python train.py --n_kv_head=2 --d_mlp=1280 --positions="learned" --attn_scale=0.0884 --parallel_block=false --init="uniform" --init_std_qkv=0.0224 --beta2=0.99 --batch_tokens=262144 --train_tokens=1125000000 --steps=4292
Each number is 128 + 32 x the weight over its row's rms, rounded and kept within 0 to 255. Layers, rows and columns count from 0. Numbers have three digits each. The size before them is the row's rms in percent of the matrix's.

# layer 3 MLP up, 1280x256, rms 0.222, rows 57-163, columns 128-191
096:095123109088171153119150105159093201160080114143148120089120146129136127094099126189141139097108104154191122136095139129126148075164172110139117121149094077162149149125110161106142111169112132
096:125141108137117180108095105148094168138102135150109121147153063149192145157112148138171103131157086157096164101066155154181166119135080136125149160099157114092106125124094125112096118109142124
107:211176176076110168194099139115207082111111092172106149110124114074158135128109125142128113139151111144065146163118122148135152116164097093094136142177071113201141110122084130151108129108187132
097:117178131138154079074175123187092106169141104124128144104146089110127167102142135146149186100189122114147156116127137087100119153101058146173140115150159159161173193127124102148175188138136177
099:148131157127133119114134104090118169121134097140127103123179099147096097137166131127124136172138130101108120058097141116158080152092141151139114153118114054151203110107063191135144155102142118
101:101170144152121124137144149080082107078134137155055203081094109162115146103171122104106140135139091131155163093148095106091174136159135156154129136182197024085132209138113131141137132112105083
104:118142138165106152144154161133063104166140129163102172139099087086144137115165080117089106145112081159181161165110171148102108112190078162196076132134165116141134129159129146139172116177128130
106:158092141127087092116133122115134075078136117087162138080128087146097150052165117149090125139032120153093150187119102120145170194129092112126107080138133138126127119157140125143120101120102099
102:108135178173124081070178091134176103185116163134183156136147129145157148125125141110177151132176102119112172085063150082130142155128160111167162151110143163118154121142144162120128139079117122
098:142126123174123098092109102107113134065117106101109126138157116138069132109142157143123128125089134154101149092129117029136092124112159118120144172082127129129149110162104130117152135096115109
095:143152136186153098139106094115108140111109106154073164097103113160112163111146093131115063062126048133144094161154139104108070127113122199153113122110116119153145131105074095114153130155129113
097:155169112127115133126168068125149183140148153129120167161141088093068095163051133127101161114119087149104141138109096102125173094144154150121080110166101105116089181139147125096174160181128157
103:088081112146154160142086114110094064189145147105189112147098155080075153133117149150227135086150174122154185140116091132154143086215115126172135151157196097153150172119146144089147170160107078
097:117179101145091143187142061122138167122135100135161213071155154104163128144130169130142146180081118175104132130167168082113180112070118151181101129109094099144145119119091193119095143170175077
095:143097161164093128094080181146112179163145151108204130122116095146112072112123158173082133084086141121082140126125124166183139108063123177173068109194134152165161127143129087145094123152108133
102:136135194142138130065102094181161139174103130158173134126163146152158154119065114118151094139187159080131109115071136117165065146114083154122149110109112135125080084096120162134141154127136161
117:089154068141134163132139148148113136127168133071141091137099094114191084138151119140115152156141120095056159096171136118124055065138084123145109126180153138159140113136152100144158138172119050
113:134168187131084115116192095192159145107120114122118080106171137137080145141111122080098134136172135138102142105108092087152107080090108166103150149131180113156162130093186117137083166077109147
114:095102146153111159155082093034120104107100103131143167097148132108120116097149113093119154153163070122164129097171147111168124172184170153163167153155180113194121171117111136108161148099162128
092:138090072160100092187125154161173144169112099112114104088122109098160164100140140131158144132040071135162154077163171125127069153141138140102112143138140091116159124123103154157107078105120163
104:103104168103134091180111119062180146179060122167190140153127134123160098067178136112123123124080109131170082090158154118186219108130132140073049113153156137164137095102123096097146143136123189
062:147132181149180110160085075099105142148139128131152164152079156123138117136116143163128125114186136042165096087141167161078173112149106129115098159139143158135143094130082098193111175136173136
094:123213182112123096126112127121132161149138159130103109158179108124145119107082116073112085113142118127157151113130144082125066105137147126162180154180148117117190121147083166139072128098150164
097:149159105157132098157104196087082130068092053160115164133101156118123104195120141111150115165134098101103089144109121193181129177215119143169085157123210092196175101107139115084105134086131152
090:136118150191160089079128098161121090117155098132104076089099147168157093112109126136151165100134158102170114138147185089122157208121195119158162160132119105144094183077111108147128184165138156
101:125129129148116115174121193145127084111159095180131110125132107086169079037089155154079118139177180206136100188091143107158099183113106161166153162077139114122162047089056100160058114080122102
100:185148147137132153096161084135161209119108161127157149156113174110113117144147107083106097175092134197123125140161090087117090160074083121171136101182110092070156144200115038132107126085092147
101:147104120165149170122131057113089115123187139123121095074136144124123144107073141111141143069124113120124137163162134127133101052129074068173116156146160151123149205131189101116148156171124140
093:152095054160100133137162161116137131058138110098194107095098144145085122142092160168103121097134094135124120141108193124159084123196140156106158158176133153162143139093151162181085094137168117
104:159124124155187131139160181095209113131132137088160077094182103121129134187119163141172093113121118135115112072093159072118093167188138130109097093081082115135205144165135169123134132096181123
069:127159110142117145063128067154169134139137166162105041118142149150093138146116157114059123090125135181112159179096037138180133178151169091158182102110083140109133127159123110148135159136100152
122:165129181125147119147117163126127134118121162154105096175187121090106068125136157158184109149139161151151112135163071083099126086157140141172184165122094129187167124145098073155123124130173133
087:131155133148162089141176097179125096129201143068104135144095118096121105150147144091119205070160130152178162158091207128015137049137144114154143086158169152114141150096104116194148156151122120
094:113118128204122156119112107087131124118159084120107143128056148194105044113113161111090141163180139125132107095149149161136157177106148141160167144085097126118154139138151137157105129100103158
092:142126180093188106156137085089058157134137117093095121146150069115148115103076105148123147117122138077136110153172144214132131200121083159093117092150166112101094138127104170152148140171136129
103:151129122111124171124146208136119130088161148157104097137097154166118055109038163185122135089121171112126119097160168130130130129154133166109169124092109104144108145073185188108165109089109176
111:103129112059110120170100105115079138090102175156156157156104118158115169139072119127105084210126132073107131131113066156195087062179184088134173096146131108119131159168099174147013113139138149
116:141128065160145138113100163109076132080141177122094095125151126113145106150120055104114149092109131104165176117169147051054177125062052140083174119144155097161133191136117158173153096124129087
098:177165062105086148155155176136151171142136131135103120158130125097111151106103161117141130119058111097104140102170122092128169232125126142100124212134067110150156152146143145079166130096129154
091:114101125097106142064187156130103206085079104171194108171145090176168094190091185110156154174111107091187118136117084107153113129098082103140108107150128163180125149114138165135092100105137162
099:180230091120131101099160114141067118160034090121133148162128114145116153186052118051146114098160157173126144120091126121101151152118152185093169103134133121132127139115152130142123112173188138
093:112155113121137170149164143121142139151144174139162133152137176178167074145105126095124202123122166077113149134096155138130149150141154106120109122115153095143106099124096109090123134120133119
087:116133136084131083151120092124158188072118130108074168100207141160131143154084181057158144108122129155159093091116130126100162098184146083070166116094087143145118119110109170082130095167136160
096:163136148142057108136143061161154101119145115163141101131146103157150135115104167138103094097145139153107142111139132109118133107155091147107134151171137189134148144122159143100089081097184106
089:150088112100140179149121203094162100126128043143101101172142117118168099159134122143123090035159121142197148091132128160158056084134165160069126180122088131194108106097084139104093132094163149
103:112154123136118129146146150149087150181142128172163089133166128104173143144144162117124092164106091138149079191114125178133134174092117115169115156093130159195062101147130136122078103071131093
095:156161202174026127153092143186114136182128172062113124147123194151135103141147126135145166101117118113113082140091115129086051067134131160154097144111120154132141170173164149100146149143067130
098:117116142144132095127128062141108119116124106118091122065062165129183082121137149112126138109161102113139126146090046104179154126145203088120135058116132177150095108129185139138094143100149105
095:112103160131098062091093110116079177143131139195143107136149140184104091174204092123166144148136064129130092154121114150132140161052107111106145124031144144102098081153099132122167099162154152
093:161149064091113180120115118177140035150102104184055103121048121188134157100134124138147150147181089173140145117105133154145101127071122112137116134143057145138163095084146162124083141114147108
094:076115112092128139123140147102178119064133122112128070184118154109140120114099120128127162141171119088162137167111156122161095155119183150144116135160133092112191158182110142107130140049114119
095:139132130131174144117139186178130100166077119087139195145238078218121170089074186095185178102105120169122142139143149163119138192142110101159104102159131084103109102113157134117120117120127085
106:104166161132163120126107142087135123149117213137165082165056162124037183174111140198140138125077184150098112144144141098178189202146088108113103116168153081118127148162136124092157130086093117
098:179074115105175142144111136167195125097128095132110127052153147170096152158116112089099139107108092163123177073126095194139118100124087145151141122131137155088149062097111098100120122125108086
099:064079124116131057110116123114130182091110157115180134136121122155171107094092105152138100129146107115162078159120064100131113196091123113119164123101085135143098099146154101154126104099076118
099:136097132210104174143079119141093148070077096181080159109135163123153121115127118126168105164126139108169128091100196146079150186081118160158204088118097119120168155126125061106116114138163121
096:116129121148065126129093138165209210100099144190076102119138132103076130150166136100143075146154123136193133164157148157201138090133075140096166105098126132167124143122110117128094095097150119
103:148126126121114116129129177140127142085100092098154109090133144129148046140116166140130130110064166150130153130114090076083123098148080096125177128135135120153118140141102149139100098142163109
104:114125150128131153059181111141115122118152072101077160101154127139171123145104185155157119142172162069175067055159139090078134132143116129129138091161132167091147183079121123105134095107093134
105:091185133127125118064102108108152157206145108101112071148115169129111134059113150152100125123161071167096151150141111153145056094142135128147167161098110089120095139141105077080052145117098166
107:140066167129092115067138114183137119118167104181067124173134148134143129140136158098187179128146094121182143160137076093142136140124151135148088131099146141108177090120165144144093199133158138
104:141127126136103046123158116110074125164117116108125159160132098161183094138064167148103146169150122075083080117131119098096116109117110122144117063081161128087091109138111103145120188129126137
105:108149086119167163138108121135173185151088112161107166144138159165084092123123103115123158132169098141165130113085096180155075131113134145092088135115137115150157101116115149190147094049075154
107:132115150117119111096152144138085161117113084138079131086103087074100137077109165165073135135188115126086093126116122179108115126078090145142118113098174096137066167148131115135115138113108137
102:102113103113141075157097140134123131042089120118178113074112084114119112146140114098154098112150092084091192106165057121095103187120096158153122106079090143095146145163128118143101106167167105
111:158068128120127147076123107106120109200163117076108086210122105089138096097144133186164111103098090107038130132172149097170080148121144121162149135122082138150068147158109176168133110116122144
094:193093130143068149132127180091095133080190142112111147102117151113098121156137110125139104114119096101142106166144130074114167085141116143114171110133159115161131097180150101098148113192162091
100:100094085085118165131111139166082118145108163122122086203089159052115146091152133149097166084072154142073160135135039125153097136138097081131142120107134133154111106101152122168127176127143084
097:166088167108144158109171146114108143133085157074119105185153133176145201063141115142077140056133163147135135169180131084077146118125093114151094145095127136175118066099095144169145091129150100
097:112090160133101111140133085091115170130120150092120140152066198114101141113141134111144120138156124129143136114139151149077135144125166142098134124147212142149164148193165130139089154133131099
098:162108167084101173182120107136107112144160155101152142113122162140120145143096100113131075164106127192147134129177103133153092106150174146126146181142157136182202107132126114205157130110156137
108:108182159117098142137128092116102095096129116097077098090108153147236090170134185103055093146097135103123098151136150142147181118131152080124152090068119165137077133164117165093138166128164117
096:131147128088124151110111158106133105103124128135170135162132121150135137165046161102156092157083106090174168103184125129118106106159111145077168103090102143146139139137090161149082102130180119
109:050162130131156123127102097118156083104139064133150166122112108125082126049075105154137098141051122124143143056154149124125146130082099149141140097097163115126157142120128170142080084138125135
095:101130184148136177102164178135159134157179111169064196075109150150145103120123104154144084112112148116136119173137167117170129131199125125136166218139168103165117125085103150160131102064162137
095:163109082106102115172078081149148109163127168045168146150086145118154044147088078099122108163136116131138082108107115188201159183158122088101107140111105134160087158091083081112101114100089148
092:078087155121079081147144157171148108126166045086111178136133139127121158062141134102142124075103135127136108112158090147206146106065143170080158108137149170185132162139051122152116110105132124
096:083130124144138088136154076098081098183157151122088117103141109123101141117128070175138163135170168080073127095124128095110135084126082171166120155175194186094124161163083098179124141137073080
092:140101149113138158084169125179179101105156092140093114147115096090092148163160131100135163161092133124110113155078145112049129075141123179097136158153094097142128131165130121169055101142147171
093:089163186090144140127126129107128213146114100110162152181173086208188184071069146166201122134157106132089112188108104144114102119124114183127110119103092139114149096166122110137079132093168082
101:089115153122091113170116094114110137114089107191177152192110116124098124100102065081120152176160087110153115066099105110071157158160091192115140163188203190189079111148121112107139111183138151
093:145080083113135131101092138078125170088139107126206137121134108080113113154097106107074099205102118134131150131144142143114094123137128153150117149142178121106116137118085116174175163182150178
098:136140144149145149084097099142134154125141110149080115101102073087137117164101159145127102103153103188071154133137145201167187146150139149148145126104127130136053158123126138116224055113154127
099:113122180144162156169117082107142122107099155159167077115105122083162095126133114142087134114099134128030182134155126109133125169139158184103158129137074156125105083146107155156126108102137188
102:147171184116112086138142074106187100141123094162104099049157141132163099127119174125126135176155152142151068111167164149169087166153092123141124116183126042174098065109177088052095162147104155
107:116113123118255061194132101097123099131130104126152191110127117196196102080071148135113106150091166080166134128108108112115151146114138152059150154175122105134165099049145097085076141162091111
097:097112116114119124140150166165132150081139129174116169132142093121046108089176114103141175093135095141181177131133135147050119126090157112111138074103170102144139077120080132085113203117162122
057:131125114107134157138148078183199137102119106106124153151079054102136146183138079162140156147107050108088129119117143126129210114084116126139106116112080142132135150096161069132083117101135099
093:097111135186092143152075120150152157130098099125115116119134101115118100085141126147102136122137106148057182120109089104125093175113187120136115154117126156156098136151116152167074117118187057
100:136133076081096077098092096088133108122100098086098195125141126056096075165122083103163165166139139132157163082131183145133105169127074148151147102120129125172176168119127111148108121130171106
096:068137118118161164128174133158108100124134143075163094068113133114114133064160106088098091128071143090147127133117166110131140138158094153092108084144129102183090121126161152094187149190099132
101:105082108089157097133121052095060213060069071115092152161116091209146113171129158117129130145168126097143075164158077139124111143151095101113123159104173159102073108124142155150145134132129166
094:154141149113141169122144103048132139113124114148175076104113095104070152084125158159138159122120149134168150153159187131146120177154173129103145143090144116101124179073118105145124097136144073
084:122151170129095130148178096059131118130154106137111123133140125127133104086118064106145051139106129134124098084175137116127014146119151122147144159117106131129116153120151113144114139124161106
093:140131140151141126140101166142100144089134122143121173103048100101109137115192135110103094093153098103100117163108076096153166127123117143153120107133131112172154105131111171149156089159134103
096:134128085127125123113131128135096111034123095091135138069111109094133188119047168164141168135104138123120166101137147160110142113115143089163132135120106109085147127161138127128114118109138144
104:136176127165053160067175147135127089134099109128149191120090118195163115109142113123116101132165124122134145161125117172119127108199084099176219138056197173122175067172126162099154110136180132
101:082084126109146109111179130092139093087161172164121128117142093138146097117129160103154116165114129108126133148136092099098134091141147132093102113024112168119139133131116132099156115134154129
092:116149113125078178162076093085093235176181168102093116173091170128075176109190097099130115128147151123126181120163077119080067119121098109133066152177208125165103066127112154103148084128130087
080:136104074128146133113108179140111217180093142149135134113175161166136139092097159163075122156099153147126123128104131140091073128153113179173133123118129126134162108169097199121123091140084083
094:206112126101136128119180141170098102173129161104078053134142142192067182128160077143147138090153134136085183095181149118130124125164114156099138076142166090109134142119138139134095104145110139
101:115207137144088120196168111110131078159107143155114104137106118152126107095130136153123139126109134098101086147134133135136146114187121190161114179143068186169098105137156121149105111102132122
098:159153136107180134113071065090183104117085131155161152110137137182114155159099147154137110120104115103106161080090139148132109148122099077138110155041083171139101080118170120070186170099143111
092:122116086187160140154158062163116146112110088097128095155160086102128090078122116085134142097187121181109104095157166156133060066104129206142146152069150147133112131135120182150146117110132098
103:143106104137153156136203131116145121164150149162128091084080098120055145168166100101201129100177159113140196164075093127119150177102137132106141118160146182155125133114150122145144120159121072
097:111141117054147187093111093132091161119092157116121075135148114131143139099133117153049124157114117094083155093107119174139119139095082134144145099087081057107134132116064081184080150140182099
112:149103135145150072133106109134171105158176148163126154092198077095142100149127185102171160186133102062159118089129089159153104086090148156147123144150121159103084127100174129118140164146148046
# layer 3 MLP down (transposed), 1280x256, rms 0.193, rows 57-163, columns 128-191
098:153104117131122105171144101135149110121178142146112067083162120127067086142144127063138158138111137098135067065168148124154135122203142159087142112140116148159114119178193154149072124135160097
097:183124117152127137151139096103134106173152150097109185126085176111102102110143157134156170112143156119120148185190133100117125107152142130139072153142109182113148181159169154150203128145111135
107:095162158199082076164113114119161068125168099192118199126117096045071138159116128157102177138180088157089132136096072129038178173127143090121120068150112139129185135150066058144117114108104137
091:114026183104120156169099128094146134078140168146125124118106157143106118127108147081098097162111141128138158129153102176108127139139165161061105126094130121110142071131102121122063095132134095
090:149179093124164084108144188060118134184126168093136143117115152146067202115168113123185174163099154122085094173148052218149095169083065099174099101160136171112118105100092138151109108099111191
102:156121165136137127097068140176124168104114113131082142078162125102127110159185136102188109105144162115146068129147139108156160102189153112160163073096048131164099120104137091116120125086100123
106:112119236110128101064168137187076152155107180131097150143077130037151207159092083111130140103105140159112139163191095114105121130182084161128142192143113105098127163156094150160172161128106170
110:199130056162109103161100184201155139084135140056134154147152109166107141061134126119110106140096069188109105135139182129133152169119067124111066087136146112099069113159172151137149066133116125
097:156132119102145176182117150116085146092183095120114101128152104104141092132103111126061106141095179169149093163191103115109123081128131130076121097162118152096092128126099136131093124132170165
098:087103107098099090099186139108072154153082154152164149194173139141063170099147106146139115181114080110134121160109085045115075111150095132123124079099096127108069167118108129066135172116166179
093:104112177167208096154132139115110125117158162178101147071141170114064110129103138148115104079161131169182066120193095119161134163142112135094063143134114101077075127134115154168110094100138157
083:105113172124095142084122220161146159083087062084131098091127142202186127093180161089112114148124171124125143068113120143153096153106141095133147094107172152134085158112129093145167110122167139
096:112104118115099105140120115126162149097058091120156152176136101119168110127175132134102137115099134117120145129173158138157126167047151097108141140143086131135121131124104117160110111128134122
096:121111231076136127184146157113149137103106117121177132136183167100136149174155126178136128082107169166142132106099123108062174110121136137143174119065115103125075215121134139173153114137161097
101:155099105139088147120079134128107237135101113062148155164089105176126086134061129072150150126097142130119153165141125116094127118145075134047124105106126199110115106091066111104135138124184113
114:152142129122124142142078134106185128137152073131140103171133109110115177107049069094091087167105103115109103062153133098095095129112127177115143155117144127164075080086160155148100164138163115
114:118140155106116129089154119131147139173088147085050096115135097153154073128134097111124233097113112114102133123150155172135052100143108105161113130064099161096123103138145141138097155181126113
101:127107179115090187110133126132144123185119156140078099123127151144139111179125149106170162141131067123138170092051104127077110170123143070159076138039130150118136147131135174109098089108126108
106:098187109177093130062137132079082108203120131114160141128182124120149104127166097128158132121142080112109156127160088112136150137150149114147135084122176095123153157135181098128146133098121150
084:145151189136150175082129125099106103114108153140087140094116127161156082167144119096123091135160120135132141139086055138073159045106114121146151098119131170108093123145162083097119209155134107
092:148101136180106157066137135175071144082171147075102111103114109142135169180051111159147124151151150138062177168112123132099079124142139082213216140110087086127109172188124151141068117078127101
097:144122129146131084158151103105132132081148123150132148162101138088095084121097123141115106115117112109191144120122154121130145095128076134128050159172112110143179145089095087203123114125095099
092:152068119102124194109149176155082099145142119124157141138133133134122085131154188162148164116118066101124150131125126188161168148127142081133145111132108147177110116142145145110117096130060074
101:136075142138154102134156080094167171149123124147099132097132118094079115174188127118183167163142128126143166072094145093089131135173113164127168114106110119125162136121134168072161044151132116
093:064130124091128130145118186168094195082151152068105178195144122170073127151139083095116083105134114163131121131107100137115123118158168078058049156107175139128159133146094138060090102072124130
102:107075124095153137118151120127135128170155134115080107114130182124215140168128152106118176145146147134133191088156110159112164072140115143195096125136076123121136072156132141135162153198132152
095:076126120122156107132049165120080046130107094135133086106155114170177160078101145124135179091144150134109134108101129172148115125154158088103126150105168157170086102080139179115128105173151117
106:119081183123156177060138085091093141175145192181117150147182188157112167070176104097186136126163129147145142126180111088130082092147095126137134132103074123137140147156127104099128138201096128
097:180151126132104194108130101100121097091142086151174093145120129107131128074080180176190169161132070145136145155129061120103109112172164087130092138226156189160079090131095141056112145138171111
100:140148103115129110148131104143072133093127124196131135200103176054145095088130093118105145138167175115145138123151122124188194152162182091162151165098206156081112118108115120139119107128080087
076:151117155157147092130096135185094085185186139170105151097177106138138123060057147101063112071143105173118177130113119154086096126163142151121166118161149097152140152114068186081135090144091126
105:163106166099081089074187108159126101112077131120123143137140089111121084081153140125116126081137177107104141146138092125098108065111169084161172106042097131137128088112107177134165157135161111
094:085108126068142141111150104134131159166128189153167157116085126132139219071111154144066159127122104154120124132099113159197112090072105161125147127114097155074129178139121104148137127156119091
099:104119077167071177101127149090157062095193154129091114203075149141162115123097098155153121148138132104123108114139113149196173168121157097142101106140150147202141122091133147147122129141096168
089:049122079134097107097127160145108077105119175130167108136106197130115175181150110132079146143139126164131193127118120103163122111147126106172169170091109131146125155159180134105090097147095086
102:095158108104126111138144160151085155174128105132113094104105127090146085136037045164148108150109125116144081167076152096152108124135076200140113177150097169097193201054175145101100128101114177
112:132092113130180151133075068151139140089115115131123173160151131184138130109046135110128176170111090135123136109039026158076110118155168112097142112074150134124158161181161130084076115134089150
118:124180072148084152160137108097115166158079147095104075129098097066171096143084122123112175074174145105119131078177098155099178171099113100158106125104180141149133078114157098166135174120178085
096:065181126092160163124155208154130152086136151159141088137136157126129235144136141153160129112163145150157170122143121124145156144105087111071102120139071143143142160135151151130127076101106103
099:112160168093178124121152108102168181076155164141240120069133091091153062125099131113081134126107119121172118090116081128118131130135147123130078150097131161159127129102132158152114069070139137
091:139058073111185185146068138168160128162130213094120130113123050151127127065158128151135120181134147106159139136191131136093124149143070085152058131121102150099092113169164121095082124090107181
092:135082160194135128121093142106121115091146147069122132137131147170147128110140145163114086095136141139135101094125138137116149116126136159064174112219183109151151134120134097188182148158060132
094:156157168170083155139144193111090112111127093112151179120100132146119118119133126151072110153157106162163099131094094159127125139109116101145111087133155152069134132079142145120127097114149122
089:137105125174143167126175196138166102117095124136131163138099133114138120156103093122212108197107116168119113116115092137117100102066150094146110060131121126045124051151139135163152167138145121
086:155138111206138060151124114104083155081084184101093224150089095166076168103117134122131156173111137127065152104127115060094176138140093068175112106219138151095150189166151136113172170176120098
109:137156117150111088139135145133174089149170075100099168116172157106142111130109099147184126102103150129105151147122157175110189171105105115099206088073141164146175158133117112081118115151082098
095:099132083118189132091143115080116109048117062213118120118142069143085141089098138093119096160096134152122216144192135148134181167104082116089161081116116107152115076089095115143110104109153111
100:146118123122146153100127179091115154147179156127153183188184088149060173127149135133095077122069128160162127113125194167077129133115053158110146154149124089099139133165098148130168082183113114
098:146152161067112129089113099096115190173134094155174115084138200119119135159153140135133094075151149097118063160121090166101159111072145136134079203186143177104139138122148038164109155103116163
090:117108149180126103095110154096120184090133181046182108107112135096120083133104129097104043075085167097092142133145100079138164140157145136137163145127203128105107172134111138125175121101074146
095:112091123163072080088106151097132120108087081159148108154101143091098093153118142080096142098117102161123131131117077139169152160126115166154170101130084183105131136086170159105136067132138124
092:117126104113063107137085102125119096145169173122163091086054184069141121149148070111058104176166125129126103118103114116154114052093139180143122128100125173133107152160111124129143184130098160
109:146170161098157096093137100116103111088111118140092154166166168128119077225118200063139099138178083116127139132114097142190114132174137139102123143119120136169148156104143091160084129095110115
094:094152105150116115108105159102094134131136175121175107135095099087111090115153156153168128173134138064104093143119161087089154134151171087113134153115111160188127132170152150119152138118144187
097:150122068147193192188103183111111098118105132171146092075164129099165219098151097079118143130089110131088126113150120180068122161090120105130145131105115144116113102133120127102119122153126140
104:174171058142085178150101131141137137112128109148065087086096156146144160165160134166143101141124110137129125184124151128134106114108113111153106061181125070127157122103124096156113188167161147
107:166173165139140155110172144148183135057165171160122092147135105158077139118126143123098170138110112065188077124091163183192112115136131164090109127106167101090116132120078112165117109132160118
102:136101152155117171120106118105132207116116090114134138128181087163163121127076174096174152100152203076131122105070124110100111159132141122111189093129121134117122072091193197129133099086139169
097:135111146143175160124158127159079128128119117157126129176098100151146180173153135148114126171102167141130092043122114191137147095150155122153195115143131146088162067127082138182139186179163132
108:106128130126112054112067102134080097124175141107073150163054116100142176113164082181153080120166133094096151085086107125146137156183119099154131062102141101129162143147188172116135140067089121
108:082168126126167100202118156114182120115097106100168146084148110157094139158151110147118119141149157164107076098106156194177137137132103122135138112106105121177154073115091096126146089092092140
103:140116084128157092133148080161092150146122066148130152167177160079167138081196092120173114047080143180099143051124120090087086161133137181123133132186123205118156242083149148118137106092140072
103:116120104132117052118110137091144144088146144135127138134086121106146153115153057125148109157170138061107152165207109109128173143170155092175150080202143068137127108186133125127117169178077149
100:126169185105118110091126089104098158192099123157119108054117077151178114094116162143073147107088064161099160166177122102143141061138149127164089103119181086126096111165149112118122152129133188
106:106189096114102124170149121127128119148152109039164149098083086126121115110128107080147065116127133112114132099160159146106107137071123133140133177133121133078043152134109129176155094183168136
115:070092120153097074132120056054104159200165130114154159117134189133108130128149111143131085055120168145132137150118145086077096112103168120141102161066099168137138136161122142126088133116092120
094:142147095045161115133101122104122090105117120117146031111100131087171108192132114134159126150069093106116069102129124131109112129100086127088180101173170112129137058145098147072169136125141117
100:156149169155129151103135174098185138118109127162106154108174180178114074160085074140102115134165107098165122119209154149099134110106134111081106197119209139110095145095139112069117132190122153
093:123089132157154111169112081131117162107103105143153121107088115102109142173095161144167084177148087155089153120126125120126141156148207130107138116179136111102162200163128160104054105097129132
094:142127116107113125103136206119147094146099119175124115146137076135088137118075102115088150137077112120152126130109114096165120090101093149108126076080079115178083102098146146094148104125130190
096:149150094163152154149158139116059148156090128109155124177059077183129146133143104094135143126152136139150092153068120102166155093169153124179129096097145106096144160114175125068072097063099153
098:156120133165134112123120144170151141174108126156172177167136130113065163076103027129184159127202123115146126079136120075123116153131089161145126192164134134126163138091110084176139050143105144
106:125110099124196133099161156166144146173172147140136080135113108155202151121106094131153122137195100125148081115169158111175090161175088106119111142143121109204146067090086107057119099125127069
107:137184092102167168135117103154099099126113155136122165164103087123119134113091087145109109080150174144183113089174175185114124172101144083145172082171140130129117146105133132139122097180138163
096:147185138111134136095148124121138185141161069165095187099120165137101171116153155117126118141091186100142114143109081115142079128148100148093146119112081166173113051114105087105100130082148155
098:093115150134085112161114111123142173085133091078116151095150159136075122095127096198114204097196162114124155149140093156159126190104095123166137137119138052119061110125098157150120146181132087
092:115119114133152123086149088153134166083124174173140134076156126112145159147101111178108161156110111120131194129122147045155135130170153085116081164154123049090136059134195170082151161088122165
097:150139080125118109153102171136116106138118145106126064063149113137168134172114153129138100132144141176210142118110141118159102135116064134111162151130086115181122110117103103152107109106095161
103:153111140158142116128140135134091152127148141130090123108189122087136137086085142063160134074148110133090139183122091092104130107122079166184104119111094082125131078160131120131040125122201167
099:232120134123096152053088054189122215164119114133116124141101119144118071114125165098074102158121094170113157112077070146058100079120074107124156162103114141124142174133137087105149159149108129
108:163137134043159153145157161147127171067141089209147158155155112176199115112102139100106097112144097146120145142115141106183110158148120167133107131139145141125139123092108151119155040091141113
094:136168150143131146068082080136131137122139135074130132132106126157151097148212108164160119175144108222142107170110088122089183096151101132116150075125109121090126127097138158157087138208135151
090:172146140104078121143133109178143127110082134126112046074121081104150193181093151152157149131130094123112192099077082160131140087134124059094102117138136144089101168145154139113175127077112083
098:170139104163082142097105067122174155048175086097097094086134125135129142104124183099118155117106141106120195140132082144105069077106101146075159109146067124103094125122231113121167069161113127
109:153134101160110073141174157113154086105123094099135097143201169101156122110127116133089114125186090191159088161175203188149102205164118137124134108111119104105153141115141078138076169124058146
096:153143153167042171073092141168152127168131162124097090149100157108102162155180064169139125127168095141069167128124152143160112124173102130212114069059129179087099172172120141196144111110179114
093:140170154126100115129085117120118126158077107076143074111121130141162165161098149147135060155130153112067099123159128114184155125152133128129139177166060154130144148127148123107150089169105157
072:126129126194108113146144226127140130164114098113107138130144185097149134078229148097093119125199147137147096136134143113142134144162163184122135147136167132171128123130086122119154125185154163
094:164110101075157129112135136168133168147124120144119147154150145084137126140098137181124168100193160128173133094126130126093156062129077073114154133115203175126146095144095157178186097094087127
089:082084140158128111152133121153122060106125159159167129088149137108186161165163119101118169138103096149077204128121107150140126150119145080148115139150159190153124135151153144193188120110087131
097:178128116115138116156065159078161174090099116160093158127125145131095063169099121111178057142148141126124109103145127118102130116154107100156136069144187146077114094144120086159144163108136142
097:119181116136100128110151231107132091152186158154151130062130145091119133109139072117132075102111108153197178155068168127148168102090148115143147052122082087103154152094106123142148162132152141
093:087112143137147124144181115146164163076140123094141227125163166144098154162173127104102153131138142089134125102151070112121129102121118056129080087167255084108109146159159134097144163096128184
092:085126139115172141160093131146111075109085075089109199164132073104145157156150184090116134065100121151099087120092110068133121151151091093140087118168097111069182078132065098112155102160125183
096:164152132077115134111136111154199173179156151135122078096108126143114139135130161119118141118144137163177139118177098168146081104115163109106192185124095097156160138129122098102123141097121077
096:141118158078159138104134160135162191182138107165150126155182096119120100168194118044175118097089119140112108111129141135130105142142147139024107164119180140128050102125117111122150149114132126
105:152130073119196124142141149085157087175114147143142058120102145080190190214100176172113100148100094088212134117125099133175108143095119125120144198161137147129132145111096167157179156145139160
097:139211125163106120114133198137051126160132119127140076156114159141145187149109086103131139160134048108184135153110143119102124180127094126169132121182199109156133143095126096147121103140126111
090:104109149122170091102170113189163074078055062133160140087155111130222060148039165132134161111094162107114116124096138116147112127113145171143169085152092113134125183116135143129108178136107168
090:158115166117131129113167090150130069105131111132105127219112095108118102124196093101158122088095191136133111143117155130121096099090111090099118075150145173194128118133112117145150155133142173
095:113110184184141150142107096108152138094143107101172212162128137093163106108134111109100122162128142101205141146079122190130101158091087141108090186135141131099125116100171123125109153116118164
105:147135094125165148143098182150129157093105135163198144131113116157123120131142127106116092134091144140150152099114073105066087147113109118149178172121100153134127127103100093137174125077124145
095:125123114132096145145132155156064146125143113148090124149134107119139110110146116103130174139187112126188106154160124130108169106115153194128146086210167074137099195119089104177106080156106152
088:117151150051153137138108142113114104140132157124151150156098192180086164151140144190142151142062164087152163185141124070151156130132104141148088153147125116104069130204165110070117154133143135
109:105108083133107132128132082122159184139124130157167120158065102088124172112134131146139106075202198058138187114090132165141105120085131167162151121117129144148124154117090138168103138119143076
102:185155101098132126151108090140064089144085123149099124130158119113151137184122159147170150102096136128045091138096127144163174151146135131065144162144124145109130148142149152099130154172136226
108:126211096132044166176085159115113144059060120084134134122053167111128109158071109179116110139159161132122136124111158108091143163095183137079132098135153136148200134163105113084102140161131181